config = dict(
    n_kv_head=3,
    parallel_block=False,
    lr_head=0.009,
)
Each number is 128 + 32 x the weight over its row's rms, rounded and kept within 0 to 255. Layers, rows and columns count from 0. Numbers have three digits each. The size before them is the row's rms in percent of the matrix's.

# layer 6 MLP gate, 192x96, rms 0.147, rows 168-191, columns 0-31
090:130136123088081173139136103115154145165108085102106107075142212106103100099105074138142113109111
111:090141061125134122075148088131105138166121156126102143115168184111190139171097115111210118114084
110:168135099178103124209151140143117150142075104139153137052080136102108138129113119111107140096179
090:150141154145107145091130133114167180165079153142107197148127145088146151099068113091121131133131
094:092132144103129158133115165163085102168174165178179116186121133164079106131128118117130098178148
097:133081157170140074069144086188122131136084077141200126133152081142140130154172132124087155085112
107:127090088149146145111141149124126162124143107082151181097183081141102118090111154095127165056160
105:117140136159099143118151147177113093161057125098103173183129177157127134156104145176123150096106
082:119092119133178196094125081142163151085117162089087125121145168120127127117151135093099133139149
119:171091135108152077168127132137155158126212150136179155122200117078060124086154097111125108130174
102:124137136161166207077095137144198118167117118153117167092200163099155148078158131140127146120175
094:141109088154184087111134177162134152125115107186181115141119166063132088134175136166157153095195
105:122121141167132142178152179114158120114133147152146048114162097123107153092136061125172135125169
105:191132130068112088141136131095112136142118154147134171058185102095159186171104059125126188156199
103:149076140113117138170101165150082065155142111143164162112153092080111115126205094142090183113131
095:147180116129144143172087122162173186154137148109157065178089150109161083130116095093121143110150
109:118151147144110118170184114147085158176122098154153074174133086106145158144200102151056160091117
083:124187148069209146156132114099124149149178115117167153094110177107137135210126178109080119149157
104:161110119108168122141159107157127117156089111172157017136088128146158222118115164179135121124089
095:114118088078091152119147115142145098174124121068099147110146152166079134104082104153117096155137
094:109148102110113146198228112183116170173121075104101110165106097138116142138125147104082119162087
106:118096119163103171143092173096147080139102135138107087150135070118151116174122141068177170124166
090:105169109119144114135140068131203092073110142126084062140107158078109164149134140081143160150119
077:146115181192125161144117126136110140118093090095173131150081069092147146104101066154134161117124
# layer 6 MLP up, 192x96, rms 0.14, rows 168-191, columns 0-31
103:135144177121119154097130171149141111112159073172088135131097167049135094115186121157114120139168
097:187103128213148147114115148153096157129082112123164081129045138171171107121104143171106063082134
107:088124159156134127121143131145074061123077140164115103158145091056120117163086144135174130113107
093:123180076101149100154164177073148069115157087139151114126198082121130123121121198077126111130092
101:113155163158125143115081205136175138072077146176142085110116163119131125106127151085131133108131
096:167168139109129123118139119164116136086185124160179145134106153120186139123134132144194130093124
093:211129194141083116117116120075117088098099136153180109112136174135125143118164140071167096116185
100:198107100125088128123146140143122126157113107194126122153057117092136133125180076148117102114165
096:113147168086158202115132095157178144118133086139117158115118125090116093151165175115154121116115
111:117108097101071167107127116110071098169135135107125123109204121206160113146172155112113162078143
097:098169159084097112143140073129093076131135103121062137169122114067172134098037125097141100099063
101:181121124142097152107182123126093122128127102157126165161134103107169136128158201171115119139102
103:140140164065187134112148126126178139150129139060109131139144146129179095186119144116141137089096
094:079065150129134117209069117102139075147101124120127142107144049099178135180124098126109166103134
096:035142099171084162148130103119090127105079141144177144118078122127107142106165117133094138063165
101:124143103119108089130136141137173150123055120194118142109129119102157129125146094142161178083147
103:093097180113051118147124074082157107128205148131121110148158200096123105085125099176145125110176
098:137130104157089125095151153137188152187149154199129156226104110151167104221158104155142122104112
100:127105091102192130107154160070095127159154134151195045132148067204101174117172182123113130147136
103:181147090134057148111134161129153055146122132101078174132160096119128110121129134173122136097071
105:121094093146091115117080083121146093070176128123101125114113159122132098073125146073108167076123
100:163130119128120083157180120111162140181167123121082096118135071135079112107151112136108125160129
103:166134175074089125097057159144104137157150086146141150120139132134154123106170117141135127155134
090:164131129118165120119111141109093083151204099133139087103141087122103129186113085181115061088150
# layer 6 MLP down (transposed), 192x96, rms 0.129, rows 168-191, columns 0-31
104:116077075138097181158113140119131117072128142110103105111191206151165122108077134168141115110134
095:162109151131183070117145144097141100144119181151106058133158146136123093128156094113157141112161
108:147102116086120121128176156137107128156145034131086106141120120132086131130077120128090114088115
090:118117000145065162067152149132106160149115164150150124126113122133165180135161102160143127077123
099:085096144119084124132174140145102118188140163142109139150134136170152053171181118184074134184115
095:080170161116174154147083085147109121119197156125146076150122093121084127144139179134110106125111
099:106179191127076133142124151141103170170141142126099096163130070113128133200126120162127135120149
099:085218193163137129131100142153094106118133181047147107182184168142135096132111140096124146152080
096:108101172152111102124067080116134138141127060102118073101157103202119133141133152090130108134104
098:119131105100106133188076161135099132093128097150132193142109125105126097120115114182130166136112
093:125081021141084114080059168109147066131091082124085067137132184146140138168176112132159122098152
105:166142100102132156109125088176145111145083133078108095071082135068143170115150074132140091189144
107:155104174135066161124077095125142098110151147142113122103103151138059088090144088125104126155161
095:139144026115148069088176146135154170163158117138150134098114119128128113118151138156096131156128
102:116148190162146152156171118152138108148132112122111113138115127114105126135140126128098154146131
097:072054036134080088149132102094139176097107100176153151113076115158165136123096178144143131080118
104:144135166111121151132114125135125125112081047076126152100138072157170170153155123133105161162147
093:137151168144131142136108120061169132102130136052143136085141136108119093097106144140110174124148
101:143118150129147132052132149132160119053114115123125092136129046165131098141169151173127179125124
103:113155085090169139115143135071106171132143139122163136219096179143144096089170120095136190130162
103:136148062091092135196157107160114183173166143098131186167151175164133171135102101142142098114134
103:118137157121126116110159101105123185124141167109105105103097112082058099085083097142128163107172
103:191091120174140170204103117173152160120074137098130184151132192105137124107142097136144113095094
101:146143129137069131191137114166156091109121093143136096062186195125117150146129153075118142075145